config.yaml
d_model: 224
positions: "rope"
rope_fraction: 1.0
init_std_qkv: 0.0296
lr: 0.00238
beta2: 0.95
batch_tokens: [16384, 32768, 65536, 131072]
doc_mask: true
dataset: "wikipedia_en"
Each number is 128 + 24 x the weight over its row's rms, rounded and kept within 0 to 255. Layers, rows and columns count from 0. Numbers have three digits each. The size before them is the row's rms in percent of the matrix's.

# down: layer 3 MLP down (transposed), 448x224, rms 0.0863, rows 396-435, columns 0-111
# gate: layer 3 MLP gate, 448x224, rms 0.0894, rows 397-436, columns 0-111
# up: layer 3 MLP up, 448x224, rms 0.0884, rows 397-436, columns 0-111
down396 084:135140166111129115102146150095149116129136147156088120122150120118095142117098162116079105113146093119114110133141132120165113113124117116122092113131151073115127074135151145142116137094159138091149150104102112168120085107112081134112078137129146119200125175093123167083081169106107110148185142111103171141143105103171125082105146115138
gate397 101:117141149100095130113112158153114132138175127134088193140121129116076117136170141145096152153087147163151182134142169145112098109106159143115146165149135132079123130117116149139155113121150108140112143148123184128108130103152112138163136107130164128106147093120116189125075141078103114164117189122103118143142148174122098132143107118092
up397 109:140137151127131143149135100157144119112133117178097178134124129139092127153137115191135147139130155149109127144166175168125111116103122116155151143091140157095157145079121147153108126072146124099116123149132131160104161081180133127115147094110106132130146101135103135165083139088140089141122184112114091192118165168137137119116134103100
down397 096:151182135120116131122163120111167075131130133181085097108137118129135133144122095107139146110130129124118127123123143111105083210150090093130122095117109141159140110075122144150111149102125167125121129136090125158114174123112130116127130094140091163128129110078114077157127121164127139144131156126089103150122157118135124119100173133125
gate398 097:120142144107125131098141078156142164141110152139104112151141156108153110121101143122136161136152155101126102161124135082114091122148158108105156133119097086100095154104103145143112181112145112146151119118154121164096149076126134144140118123162123113116119069129111124138123147156133111115143105118164088062116153189125131123133149134108
up398 097:144115157109123139123147144118132134150068139141124162157124109115096147142138114109098157121127150150094112118136128099141127138136146145112155115147181126114084130135136134150100090103158131146145093123097174121129167161104180160141123107129126096128159098103149134147094135116091126105136072106100119142138140153110113137146146134102
down398 101:120093125137119118159118116121144122176145144135131115104141121086132155089115145077114062145145083093084137136123133139122133117093079158157121161100160143109151106213144129172135137127118116105116131140095091133103120137147117169103136117127157135128104163150113162129142138136088157138144117134104124165121121120092137133108175115105
gate399 098:155099121151108118168119170138115136089164137095125136106132140140141170065146124118129121103101105136161139138135091127125113129129139102121138143086120144166146161118132138122168126182076119126156152107147120139098110133100142153142121146103132104145136124111156097107110118153116096119110131173126156101137132138105084150122146130125
up399 096:108163132089133135087155095089121123145125126130122125159128104075097133173133136136146138112144178160131111119157148128139136136150079181112092121117152110069120111118115147149124114110125157131122095120140124124153136121102170096130115094150113177118124168150093127136111154156157129136126129080137068122110128130148130143147102151135
down399 092:148077124118106157083119087150122112139146114125118116134156140152087146146109129137144120149119176099124146141105131114122166045125099147125138115137115142139127125104152111139139116125163130088127093120114109156167119142113126138116131084128142121128111132152123142121104105168115153118131133133156116147151110140097164159154130182149
gate400 103:139103170153133136115128143135174123143090133152141098123162149099133125168179162129160128167127112186107085120157120152127105115086124139119113072116126100152131109159088131107138123118137138177102157148135132099131134150047120121142119133148116163169132111141129090088167129124119111115117141086178175107112132142107112157160164136090
up400 097:141163119139120132124135154141130132109150133102112106136142110144167164141127182156087149134161119158160115132174162148140098143099138102153094140126152149140150119145107126119133108104102094119144125130135139103102110104120075098128121138138091175096154107125089136124123120133118134117126126152129125122100090120179181136147114146181
down400 101:135107102131119139111185101126112084137197141121129119129156164139105145098096113141089100126154139116144164151129139100119152081136113107172154106103124155141159117150132100181147162138147127104166090124150120112086154141129093133092125105094129114123122120151154163157111122117132129162123078130112083109151133127131131132123140160115
gate401 096:136141138153121135110144097122167173144154128147104142107101154136138133116165123127100145145098146192116112135165164135165139150096151115095129128121142119126099115138136115106162141077136142160085164090140115113100105143145124137098104093111135111130146086147120119135136118143124105094125100082157142109154163147154149073106132162075
up401 099:192129145077146122102112142111136171139128118147130108169125167068095124139100159164112126150137177130145143189081107117132141162138179147106129097161145114112099087127150155093138110082140130121136143130132139107150181131152155121086131095152126158146168140120151169141121125191105132144088104130116121134147144108109116109084125129098
down401 100:139125135080127119091123112153168143117123133132132131157142165115132134120108139145117132119130130078118111153093118109146134214127118181111123120142124138084070114142147129122143108127115179094135112116101143079154183156106166099130128112106157151123106150100126094107122133146105115133153115156123111166128131108113122136075164062136
gate402 109:160179153111138138106142147134107147147116139077145133065106110112117102128109117138140127165125111155101104133131107145112127113126120159113131139119167132154091106185148140126129121103146143119091113125091148132096104169161127105135150079149152106132124094116101072092116128138127169109161104104106109163116137149079117121158126149155
up402 117:133135115108155126133105095156140101141128131158116143111148131136160155116139127124148143102158109155147128141114138162149130109086181132113137137155129140090116103106194108096159139145119137128155157107140083095146128114116181155160143152145136163155110143108102152146115115122107126147108105117118134105087137101130145107100156116114
down402 110:109100130101126121088096146130081140138130103118180115104162116099115114105142082135132114112132131167136125173137130137118119101107129137086107114098122125114113119142162116090134117124113144116140135105128120140143106116121163135099140140097157145110135110121162082156088152141100130193122122146095140125102170125190175152129137065118
gate403 098:122144119113119126131154123125143125139131125143123175134167164116154109120152169135087122106165122119089128156099111121115154158110151103148121132115144084107124089136173101138151148106082106128119120140103140105123115128112142131159136149127122119152145128182107121155162138128149123187088134099134097142163152124122110116116123147123
up403 106:120092167104104101151122124171157109135078110139118122120174127135126126120153116081144134159126121096118098090098120091120127118117103095144121102142168134123115117136174111125162129153097059156129129105157171138110134121128124142100140070111158116140142121139122110126146138108084106167107110089097116117128114161175103142132147105125
down403 099:160141155095102168139102145131088167146155099138112110119090111102107111112130126204142107133166137152122127145164151159155123162105131109148116105125112113094124164154130111107125100124112136126134119157124099131129105097089141141154141154128083125086119147141114112155077159150142132179165162099134089158185123122112136148135084153129
gate404 107:125166121167112098126099124096110121140099120118149152150171132095107148130131111097163150158076125162152087075136109094170151107130130105165120163129146131149139113116108180159109121138144112101120133144114167126130111132100119155149096137097172124102095099104119149138157140157100132152141114155112139095106092133084131165156152163127
up404 100:137108137102115129098126088135133130129144127097156155115147107135185115144135171071128122134127151146119128105122078136114095101152155143161121164111143160090138096128138143150127141083119136143113138157144142117114104139122162115129103189128128123081128106110154210147101127132103119110112120170147135128127112144095139167172135174115
down404 103:097171127101102100092155126124121114120109142101128116087175133099144153148105127106129111141141110167100096127125121134139142171078093104145100153133128154114152131109131155155108141095095069097114156147163135121138110167139121147147086126122134098079120127122134176128179132161085117175118141184129137174091112160127127146120162136140
gate405 100:127135129122092131133153096144089141157136125104110158139144123153158109121119136120050136122120152132119137121134119103148118130152130128133129151145106138155113147129086109151127098173169129166093151142189084119139121105108095114114125085124157107128152140137124130115106101107092137147117063091098154083169127128123173154174111137073
up405 091:120162126150145122111116167096147121137129145109132136121139122110145146141162149124108123119161149145123126123141176137096123138160117117132174141078102137146123092099102110132167125140168103147156118069108132151113123113095159119125148151127117137152076130102116147108145101111118137135112063083124153150095128172129115139080067109125
down405 101:141153156108135130080107141146136096161145136094167123114133101120124126113112120143123131131153183093125121128112114152091145067119134138154170128093101107158136145129103139187115127144161130125134177108156100149190217145146128144081121151147122145148157146142143091126139095110104115148119143083131121160121146141157163134101052131117
gate406 105:148141125121156148141137060117125126139128121114141107143158145150102140135134132113119125107121123096127164047098147101130141133116100116135131116098090124071126118132128115150130130129135128181122147139133120116110113078119120078141116125152151120114111111109133102138155110181137125120153131107100170092135144110104134106142100146164
up406 101:110099147119067129132135120163149112081129121109061117114122085125107121125113113178092109141172095113089164144146116137102105136105159117126132133141142149145098129092134163138128109128143132116122098183128121131173118140104128124123142129112080137124157132142108143147089112128084090119124167138132094130122182160110145155158164135156
down406 104:104116137116093138146110127120119130117148129127117128145108131095141136146122098140128105147165099155080127165150101146117130123162148129149118158205150109118125125144166133147156120115141115090150121152150119155137166136118098164104144110124102154140093110133125108117120092146093094148141083141161107155113165181106144169163157153091
gate407 108:113116099123140102163138154148083105109110159155130087135142138139125127125109123116138107110067145098161112139114090154189136085134094138131140078143171109123097138145125144125117175144106093102113111109130122103120132136109106141129166129124169162123158162103115117119124082100127097150105138153123120107171140114124179140105125100093
up407 108:166145138114138124121111122088118135167151094119122144137157087128108106100144138135099100154141127133128142123119121099117125191130109111159113172154140161129091128124068143140114139129161142148124103106122173150143141105137203129147123090127133129129080126136138094158139112160107185101142081115130122132135109150100137089115136127145
down407 102:111133167125120142119153126075125143168106129095143149149162117124117102124132108118100159141177145146130145086115090058113137080112114162121118150132143136150113153145152172142129138133156162124157144140092159122142166109099159118181124142193129164092118079128128118149123140132127135127111102100123100075121131153111149125112150108115
gate408 099:151139148126087092152167167146147125122063149128154160160131150140075127132110081121107126152131150123064154143101135138131118051131101136088112119100112113111129126151140121125144141128137113129142129132150132114122157150090145105135127113143155147170130103130161096080110186151144164077142128130127105128109153148135097107129146136134
up408 108:116136110111113158123105157148146117061088153137100115130155127153087135133089118130114145121120139108128130142101104121147155133136147108174141133080153135137159097126093089119132105145115107125133151098135113106103118133121125138126142130120114153123125116096176084109138137158138170159104126131095134122116121122117056165105127100121
down408 105:149169095160137126172157109128108134164095134110128092107109125150140127090093120151134138110117148174104137149119149123127189218082132111168115145117150140131113129154093147154122098121147157128111133127087136143162161134130097139158141149110087146092113152168123132123153088138108122073133106124158155122118118123097100131083095101108
gate409 097:117127135051106105152151111138096119155084098075101144144147119133134136137123119104102144139084150087149113098107143141163175096151139157175133116141115100120081164146161152146128105115142131117099111170105148103141149149113114130128173131150136124157167081128110108133106124118135140132107141104101098081105182134104128127128166152151
up409 096:154083103179117106128163144123110153093159135157119091142116164107138111141123160158140131090175174178080136152192141089137093145080111121100141137138109118111138123144107114111093131103138075132150126113136115086129103141122129136168112097092092084113136138111133121124123083165105129142155122172158151140177124133135140134124105139145
down409 097:126099088123134131125126114158147167121121100118150104164166144138104141150142111144111165152165127079145166078125138108094139142098119174135141137098140137107119168134136129137136166173132106119124118142146142126110150143157087146121109108143114139090139143159090133147141108106117159091134125184157183118131083107131162123146144135148
gate410 114:128137129128173109123155104169133143154137135107087153152137088153145116124115139112141105129165154155137114123143136135100104127128130124076101104147182125092108163103114160086100157131129135112082163134094114154151113096105105135148156138139110083130168130155135138153135100182105126109114172133145114131115109128195159103120137116125
up410 112:111102118151116116132098160088127118173133121141144118111129135107125153128117120139123155110089141088078158134123094122093144173109138125170145158116078097126120125124146086162144121139094137132108136113138137110146103122138169127131129119111167148095095126152126144072134165088138121147156100131110115142133125167048096082108096115126
down410 104:156131146177100103133146105157147090157111141157141098140125130127137148135118182129119159128169109125086117125136139119147154000129113141156132123112105138146145116144160158125141139097128134160144097164139123110135178084146149156103121121152144143150117142148105128113111111110117145142167123159122141109120160068118143098153120145147
gate411 097:136113106159155146137150133095133105125131183128143089111091102137116089127123112106095165145095129117133152113158141118151131136172103144132095120105080102154137166140080113133114144147150122122126128140161115165129140096119127103108190100131138140138129104132108080131142116109104120123156161162122135153178138092071106169136171153111
up411 097:108077188110146125156119110151128123113131144057106166156107112114099141171122111120124137150154137133158124154125173183141119119122131129162119132117121129094081153088108134147130142109171113123156097133109116117148148110173155114098134082124142156133150118127145088087122103153146117122117089143124156111150115111166138124134146108117
down411 101:122079171115126127132124129134138114145112143084083164096115090104163125096126142129132116142142147151178102143107118178137164138145143125144106087076114121117137101115122129174117117146141123107121116141170129108128123127165176152091139104120143119116160083133142069126127116103108117165113131150110154147159153086145170144082164165128
gate412 100:116095158118136125157087055132110134116100103098122146139144149158092095108131114113121103131148131105085118109121142132149083107138092171130129128138149107081105130115158136161122147088150169118073125163131170135137105126082136119114112122120093133112149133145126144135129125165156138114127140136097106138118140189160139102108118099155
up412 102:144171173131119154132159118134091110111177120148110101084117163142116156114106135153154125140119119121150125140073099138114139112113085147095136088179145116115130158148139122165102142148105135151101114122161156119153170161148143124126097115142114151144173119164147168122100132135086127158104179105146091129163144143168094082112117147117
down412 102:113158130155101124137147134160150143111159127082116111115125100122091135168139132160126181104147147136116096155118085125105115091130082134118129113164153114104161119151146098123112184139114096145129118140088130103128143130104133117148112083121150152083103149168102200067135157139109117171119136070153121134148130119137132078154137105082
gate413 088:131144096146131099087131138098140106136141163156170140151101163128127130117098130089122153111112154087102135109125137121131092139152123141091126170173123114106124127145105164142132152112126121144111082123126098115126155110118144120111108087153145112132145160114127147167090145133125133125150153109148118115180087134154148101103124180142
up413 093:146126154120143064154127154125173138090131115155179108173146155077131100135123128125135131102146147105135103136111147141110079125118139115160123107155077131120170124138123143114129148101164078132087123126129095137162120157130127135159108103162102135158133145108113163148088147118149135122146134068136139131134097114156092116099109172154
down413 096:106114137125128078157103122119118145092120134134136139137142147117117101156146080107130095131113131082156118098100150128140086126159162080133163099142098160122166124118118096103110132079123098123085162126108114156144114162132113131212133131170073135137114135130111157134102117131139118096113118107111155137141078112162129103107142165149
gate414 093:141142132124117068115207138116167125119076131144138136093141117141135126098103129126124150130137143125108160087125153093118133131129132114058141177152135169114142157127141156176159129147152104159116101148124115096137160124128114122100158088135113152125126080109110113144109126126103116140148110058115072074149167128140106164127127112142
up414 098:126105171090125109178146147116148100194172111128165098132066151128140120140114168113104143099075169147152104130111099175156081146166136141151110152089117118126099096129121106107127142162165120126153142113109094131152115124133155165101134127154132110125143138062138163125119146091157134066111126119111133127108112130133128161123131125155
down414 103:153099124122108098154135143144152107185152143114139115124095165116124140087115162135120126081110154124148112124142124162162101138185153159125115142101108136105130159145140131060119126129164094155118132118129120108131140130120169149113141107151115138154150138088143192145105147121139140155129091085088111117148119130146083113153115125109
gate415 096:163134120167162135107106111146156113164135104113099094117143099096140139162110108124117132135155112120174153114116136148154113134119162112112122124081163130104162090130119117111100121149136128122117124179153113119145082113147145100110128132093095119161136101121185101165122148142171117155129139161144058164169197145167144128137118135133
up415 093:117135124100130113169128142105126162123092161157152127143106161145125156096156124113146172144132120153092087120145124131095135096146117115144137144140136132139078150118163112132136171107118110187160142096120139149103134108090105161121141146175154112099109169165093139101155122123091146122144100107149188113094101105116136117112170147112
down415 093:132163148111127149121119116146143127146139129121130121122138134139102122117156127126111128151145145140129122160142098137090089024111099098131138108137150124128137120141126135171111108145136130125136102077098130136151091081119114134148106145143179106127167185124079137085153122137098108097148114146122141170106092099129118174121083132134
gate416 104:152116152135142149113169113104122139100166116141126080148089173128128119141097117086132131118090141175078105164087104119124136149138154092115157109164125121107138103123127125120173124151142167158093155101116132117147132095074082147097145124127130152121153154100119153131115143157140138135125152118135093148120139145114176110131164130094
up416 109:153178130052172150154092137107124132185113132065124122149120137114080142136131140111135126141172142162196147129100151101147094132120099124150126119073154126145095113136172131144109135130151118158123121121128125129105146135151126167136106123142121120187113177128134135079115147095144150127153116146087136175094096122107128094134111125166
down416 110:120137125081115173115074174144130091183083117116117115101176099143122123159108173146122120120162103090202163114143126144160133089108138125171120128112149107130151140125118100135092101116108114123187125174131166118108136135148153121150123150137113113118130154104149149129104138133100140155111125106148149119120123102127083139155117094150
gate417 106:117084133076113085149112136149092103145139129135136142111119069133119145103082148131152138120132137100153154144113108163136109078096159148129134118130149110099136133118142144131116107121123165165118133146087155089157190121110116124151127119108171156108144084139164109130069141122115082147127169164132091107123107127087150154160140155148
up417 108:111108095124137116139148155099143163126126142132160105104116124155142111150102135143137138104141125119103145126098101117145098066170145138171136104099162142124117104161057117116120131164132124120099105167093149105145173119150094143169109073140080183162085150081101105123133155129145118126125140151156096112143140128141130106115117155166
down417 107:107097145084143111143140157163116122141116113120152102098103090136118154122146108146135138128142132129156130140097125112107095122082170155133091112136149086126154143106092185115123119124149129146169129110104141098137178102134093122158125147145120136129114050102164109092094161116106086034116098129144097089124132132137129104146104134088
gate418 099:125141160123106085145133109110138127162129133137135154132156151117113124155119116134136132168132136128085125098149164094136133144071125086090156126113123079117146113157139163129086132126145153160061118142127159149120082156092120132123166148136141108117099090145100129146132139140103133153138100100171086098142150158128122148140121106083
up418 108:166098116107130078140121131104124140092110173090141132109149130082129090159120155147139109173112112053088156122129152133103159153170142137134125129125156069131104076078177122097101108109127140155134148115149150148130122131134067128099179121144149118097143104155142129107129084135145121150122168114128110110122142122123121114117133120127
down418 105:117127111099142168137091124122134108135110123109125100119113106125115125097153122128180120070120134107121112090108095158146133179120117147160109119151118141120087161103112090147162141112085098104131097151122140131140140125142160101136109120129118151116152120125121134097131125106129136148110107126081167126123136082104131111119142108155
gate419 103:122126136127142114113119121175137094117161129145128116164114090125121129138180084082143135133132105135103128147122156109153137124115135162134129080127137141106101122116162147120109134146161168108137146107123137126098106089182122180144117122131137113097148124108128172124089149107134134165148114109175133126114113132152168166120182139133
up419 110:065204131119059166157122147136191102099126105150132151158128149151113131164119106103162149173151151129081132136126156127114131113121150131125168100150063155100133170123148158101139121147129106128121160107103127139152096122126131124167090143087141080110129100117095177076136112173153115123182109136138166124124102176131096118115173158135
down419 112:135097155098190090129121128133161142111128179163139109133140105136174094129145121171164099129087140112132201112107104114109129107136091141136108139126138129110120126126157103150092131108095140125158172122095059166095118134130105149100106140131136121119137145123134108148147153110086149121142143145149120154118137177101073163099121103133
gate420 093:128137158128106114145105119077119143151114153154128107154120179126088110151119105132149127139126121082122140126163104119137146121119124114114124112125133095149094142139089134094105056124171159122117111126146118143112094111117109135137155082109141126095121110178134122125098182180165113100105085127171149108139148124088102152171143162129
up420 092:115137114069121136148072139065139138156113107157131120091126148127120127152130119116113139108143164113129143132130147138165120124091154157131086103151163121069163121072116167133156131127123123130140093114124169115147172150155105117131081120121172161151161151141114123160106138137128106124155132106095104115103117118129147134128184159153
down420 093:141146095092113165115149130128117140134126120156119151113136117112138149124149141120070138162127150168112161136133135145155151057159123127139117135150126146134106119112157154160132152136134094090135119128091144148122137172135129118126079140131131180127139119117149136191168115122142092167158130096109100110144130142159146133104123121109
gate421 106:112146127127143105149120159087149144128118094133120138121123123124111086139109121141128135186103113156147147093089128143099117111080175138113102106132144142141153126102116168111070167153155159097164146117114118138121117138117143150084125115119111130124148105106127135123123163109119107164164123146147131129086138128092110142140104136146
up421 098:174117133148130101136106129123169125120156105139149143186166133130139106167093071111142162113133117121162184140123140174116125100136139118121144106148118140116148160099098157123132144157171133085106120142143090101123162129133133109086125105118117105148119144092120128132146091084145121124136107144118134121167113132164105129149119091112
down421 103:109143115142197097138160137100123129089106096128169147123121092157106122121143096118157144166106148155111134119151136145108085199085151143131105092128115125140128089104137114076128165173181143124125118107124109124149102141109110177083141126110090123130169080129101147150135121106127142095123115148102143144107121112116098148118120125133
gate422 119:143117109075091123141135138156117118121126123131145144157112132108133120180138120145147134195068116098117198157109101179154146112127148144140176140098142090130119099093113113062112134102098098092129136128152151138138120175129112109140142107142145156130107147123107080134115166137151114105103122121122147145131098097124151118120129121173
up422 123:144114096137138132141137128108148156114094117126127187133103138131153134181110152105153139159134130102111159124150142157123150132159157109151156145174131101118135093126132126096145127092092064126151129145140141148111129147133115130153147124141148138127090171095102119121119154129111141115117141167110132145098084095134123102112104147128
down422 113:080120116099156151099127122108131094125128098132126098126076143122123156096136121136123138145160082121147129144108144113134147162122148185101123099092127109129162109124161104123138090112094114107170115131105178106115130098164114130069153129155079116095143134142160103108126153145119091158125135133135154119145134093137168155081132122115
gate423 099:141122055074117120109123152135094136115115136128117141177163133129122126118128134116104173096107161117116155149124147117114130106099128110156116154080113106132184130143168145136124107135164164145121129158112145118111143140182157149089176092149129134098093145092087149080091130125127147135148133121174133055130116157109128107149134120117
up423 098:095144147096144190092151118142139127115120140121141120168143186144090126139147176137121131086136112104110144141141126148146119154134122133128156141100111161154143141118149135144130130146155109140151142109106124124097119134141168163109125111118104126105118186125103178143080088125093099122132142138141111128118116109118100102128105134107
down423 093:111133145134155093155148136111158133131128146136127129153123134079118121094129131093133151148089122159149108115153117113148122199148141101117166137132147156138120088157099123123118119112082142181110133134140106181176147151118099116171116118110137183123121159149108194152120144135169119177142140130142107191118102165112142155119106150117
gate424 110:151153149096122109100092107130133106162138108138118138122117107124153154154120155176072122123157136135047100148103118160135129083125130150099109130094151132122109103131150110125136111091121126133077115104140157108133160130187184161111118119124115130154138076178124126139092143079111129162090150142143103145130121119116113117118165147145
up424 114:117119127130119127140105113082125069166137145145148085097118104167144148106134152124113092123103095149092119108151150124137155112123128134142123109144127128111134108135121105130151163127094147173102131097111146088121107150112135150118133118132129132141100111126101129164136147137121119136143145108104131108163075161145146119076106169119
down424 111:142159166144167104120104096143129155096130134094116143178107166127101129125136145124169126092112161119116097087100124120139059146062108110135124185122126130149110129144141118136172113113104122145094168099150113133124095119143141156127097099103103149124119123173148115129128124114103126082108116141128131113128161197115120104106116155103
gate425 101:120101075149083123102113172117093161109155111105152131151149130157148137136121147131126176115146114107132119087118109142130111191136127150132110140117111108129085118113119138118144133155098151130091122091157122080132127165160152165170135084127123173093122111110141208092097136111112124098170178105118135117153145136139135119115125086100
up425 109:109101102147130119117091106135120136135122146148125074104127148145140164120139151156090159102131132132086159138119147107124115148089143171122126140141122138165105162101141141185077133145101110149142130158123160111174158135111107178166123109129101162082165151149129191124100142100118167094141161121141094126145101136109112142096116138103
down425 108:112137114117155074152118085142156084140148119120084103125092152167095120125130132119150105127069155123130152130094127103119104165114130133078157146143151112147131098139091102122087128089105159136096132124133122134161103105138117095131146131145103135080130164145109128127131141070132164075119151140140180121131133139079122179122093148165
gate426 099:129145129078139136130087141143097125110117102112121122142127158165076139149075120125108123146075121120147184189121091148108115124146103088124115160121128080158117161135116106148132140120152119120145158154133104145137121112122157136123153137081120133106081100111102102119126120165141173141156181139153149132156141117077126157104141129162
up426 100:110127093124135118136139124125149119134126144174180130151094149095120121097174141145152141072129107142146099094115118126180171119103158146106128167112132143105129104094147169129127127173151130150113073099114182105124132151131104131139110115159095140128150177102178111164160145107129119135156090109110126136154097141171137127176095101106
down426 094:159104077167172141089145126178145106122139136141134151137093125132110098128132108138125156090128135157138130091108101141153133076077162143115119143159126089138116078123112147097135155124132130104117126154093152124145113154117135092118128148153129137127163136141115172124149137136124089151165162145166143101134114153114112120158141149102
gate427 094:112195098125133116110080114092094107128147109113139119121077178123085132142145126098114140099095136175120107091148132108125161099097136170100124102128129141101147142112106121129110095159134140117144097144135144153151141149103152137159107109151113136185084125120131131134120127154122098126119145117129144140130116165138149136100122170141
up427 089:120074136126093192152163082150137121105132164081129153157155105109131098115092119128133111140157094083100162140102153138138090112143120130176109153127110105143102122141133133114181158145161133119113168109146131120132112135118152108113135094105176098100154124112121096141171143133090153125148137144147131117116147135126081116150135098119
down427 098:123069124142151123114159124139123154112135142098125138168160118103132098121092109115145119145120112150093125136133153135119065077138153118112139163114132160162097118144107161120157161159157132145121149134116136128095121100121135127087120106115160118079119109114110104141130129125129179127138107123149088148154163124119087096160149112110
gate428 103:148133155100121130122118116100143140128080145104154129123098181114124163158121132142109116162099150127123105126145101143112096139125150120096102147107103119185144099118133153137134101144121144108147101124141156162074107136121140108159166147100101048107171107157122105140105157133120176107121137142142127119128108139140154179179126116147
up428 103:128154090092119095135094144105149119143153123104169094138149108136145132112130130154161128121136106132147106109147138145104131132150097131148110140169115097189117136102141122134128116110194141110155111125132118116116087124132104126141148104124102155098154138151157106145179140138148170079123120146120169138097125156123119137094150167158
down428 103:113144088173143141098154075134159161140158169146112129133137133136127094109157152156140130157194109108112136109101164159118107181087128121113143117155139142122107123145103114088157118126142137145098133160100091106116118147124173127131154150128109145113110131141160097133151088129139074190099129119130137136140154095137094067117148150140
gate429 102:104100099177105130095152136092099135089182103130158128159081124129128117140142119090134139106118132142137110135128136133118122099182125082132117144185103106157130110100152161130128118133212164106132137146070108140133143142128135144105136146127103134124110102139130154161182115162147086112139147129135120106112142153076105178178166106134
up429 105:085153112137115102132120126141149144109099113116120117113077150143103137127122102134146075101109130065101144147130116097115140099137116166109149114140133156163156089140141105093177144128110107128121168130144122159124161135141099109125119114096106134114146149117120154152145076143159114101112162111166146152134127141126134098090109099131
down429 104:131153116065164137159119108154168170125103137136117149143110141151099106144147091129124084138095104086131134092153132118165140056085152132119162130120102133190145104124168122089152128094122151154103149139113094189124127120124105113158140142150111141113180110144120116142123095085141139122109144121147175157139107149137148120103120139127
gate430 119:095170129152146151127123134113102141101154106149111116124112162172127148170141161140079139136150128134161072114124134136112108129119181117138149123108136127175168046111131128091131134153145120158133143133157121149111106182143145140117126172068081095143085158110107155084114100126157102096124111135134172133141148108130130135139093139136
up430 118:121130144107105108141125116124181098107128125098150148111144115097144088098159111149150129124111146123128153181132105143151142152118069146126093164137124128086115158153163164129094124104096164120141110078084142130148119096145143104168125115175140121118174113151128124117160126081142148128104126135117091151097141154142127099096115108088
down430 104:148146168094125108144162118135160122110144072115153126106125129146148139096156149102096125120141097118098127170136121165134132175114099139154122123169147087138147159132136175115133128122110130115123144102080119083104126156159096146131137115147112097156167101112126090161150105120125147087092118095135133092117140146105091124113180109095
gate431 107:117121116093112108100157088138165138145079121131130157144158137150109115154125108103125170164171148095138157139149155110146081127117124117130089135092158110145114118114152091116125087129110086096142124129142166121123107129109114164127114074139151111129107112162080142151140110168121114131152099093157047141092154146111145129163147115111
up431 113:146154133148117120129094090109151145149118096155154130102126175138075108156177121092114142133119119141119137131138128129072150153144098087122138137125123110149147090124151096098146092142113164123124126093119137141107138089121156148145127141133125123128114125128134153173085143159101175124162089162161099146083138105124162115157127132145
down431 107:086136087109122113103127125123166147122145142158113131138123060131161117073108120118159100173143132118124118096124104124163101086149175157105106113148163133142121090143159087116136108074121092131110131140128095126158113095148136109126141084129146099120122140126146092123120114127172090161141128128104130094162145143118118125113085116114
gate432 097:111141138133172140129103139115105133138107112108124112097153190145132107109124106101136134151093115115139106175143127105107144156132160117114152120135159148085094121160091128151153097118123169156101133130069133154132142126069147144150110175098139083160125150162096074144172126184133167110093122144131114122128135123119131123147142119132
up432 093:121117144115100122160140103132150137118107104148120159146160088124128135156121129135137123122094159161083115125173113167130107130125102146148150134147169106149104159119152114107108149163134108183157167126177090106095143073108127135134138110186122137136104110189130118099112158103104133111106175173146103165109074113142138090101159139141
down432 100:112129081121107123161171123110169158110120150160128152172112070142142128138125141111129113153157131126111176148135118191125121087140073159126111123127106111150156147138184125129122123165171115112174128129170146123133117102173131155098129115133134144106119109118140131114108138098117109108143169149153139116131107150127142154121103146141
gate433 100:138120169111119156120104140125129129091127156128094136152101163133142135098204087113107128141140159122146109160123079112074128111156165101100101118120127145145115146142128129153156132145119129126125087110131108086086182141120154142132113099140083141106134111112168139141175145153117144147134115078117170097115116165111121120111123139119
up433 095:122078145175147147112135117145134160077124141101119130107069175167137125137167133136145146172142142141092103122140088109085126122130142098124137106138119138140133118145142145159184101133104144102122098109132126139073179136086102136142115103159120164105099090135133134156160127132123162132113131088141190102144115147115158126098122124163
down433 099:131109182099111113129125135117135104078134125119118119143113190144162114139181078161143135147134153110147118141122087137081127212123118080132117085138145099115135139139131093084151128131078117090103106151084119098099149117114124140157124116121115141126102089154144149142139135150114165167139123101130156125113128151155138124106100162160
gate434 103:124142118112142148115121119114092088142118133135170124134103165150117128137137123122065160133146130126121114113140139132078113074109112126094124104138100118168139104172103108154088110130148085140173100175137142104151178118135111118118108139132129167155093167107138167105108135124121132111143117114118118135158125146158051103128109138124
up434 094:146119123122134070184156140126125130109082111106155111145119135083086126112108087100220158148096094134115127140145126123148157139117083173079175126139098124125132149109143113129106134103141138129122120099154135129147120134128120117088106131135149126121147114155136115148145143137151146119113162124114142091114184157115100087123175107150
down434 102:154092126132126136142103144129152115113111102086152126145127112116108112122130125093200151149151107145136120157107135125190158111112149131085086132088168146120166147138119129156132137151112152120126124103134145153127083141116134145137128154119125120150148108140117105130136132148109133151127141075157165125122186108049164102112158110123
gate435 101:121164128117101133154131133171150104124162142125131145158137170153161132135154161129085060110151099135099113134143116147137142134098138148122149132125165107154104151149156119114136110103123115117130134097160135164096118107100099125114154186105140155122113163103136189105106132108133081145150105117162111113157106075120148143150104117126
up435 104:111089147152114134104177107161120104126112101137140119111136115138131143133076113163137191159132089134125128132154133102116129130110136137148131134129128104120124142102078132153128096118145113157118121081142099090114189148143105137130118118150139126136098130160139101181130083146128166124096145143111126131101149148158124125112128123143
down435 108:143123132120140148134108109156128107148113121117119119124179123107109093105154168087107069115151126130114140100106148093156109117131113147122136098130093106122153143166167098130124119118156116120166103152125117098119135126126139125117134104125127113124173129122129092109066094125095117214096127142111124128107152173098135120131144187157
gate436 102:142105108088146096109130122135125112097168092139146143106140115094096143134135115129118164134084131127148109132125132170134099168171110171126075160120108077140104106110113145125122126110148145098122072106117142122162113140094164134145143093145136125151137125169122168109161154130119156108120116151100076133138134126110153167155088185086
up436 103:123143121164128183134120136097126137130130146123100106177123148128136121135126120132129107108150111118136143149100093099125163094105139144144163114135165201106135123145114100121128121150109116137136174143141096128093150120143105096124131147100145151145144106105126109117091124158129116155122160132129154133124124125166086090072156106157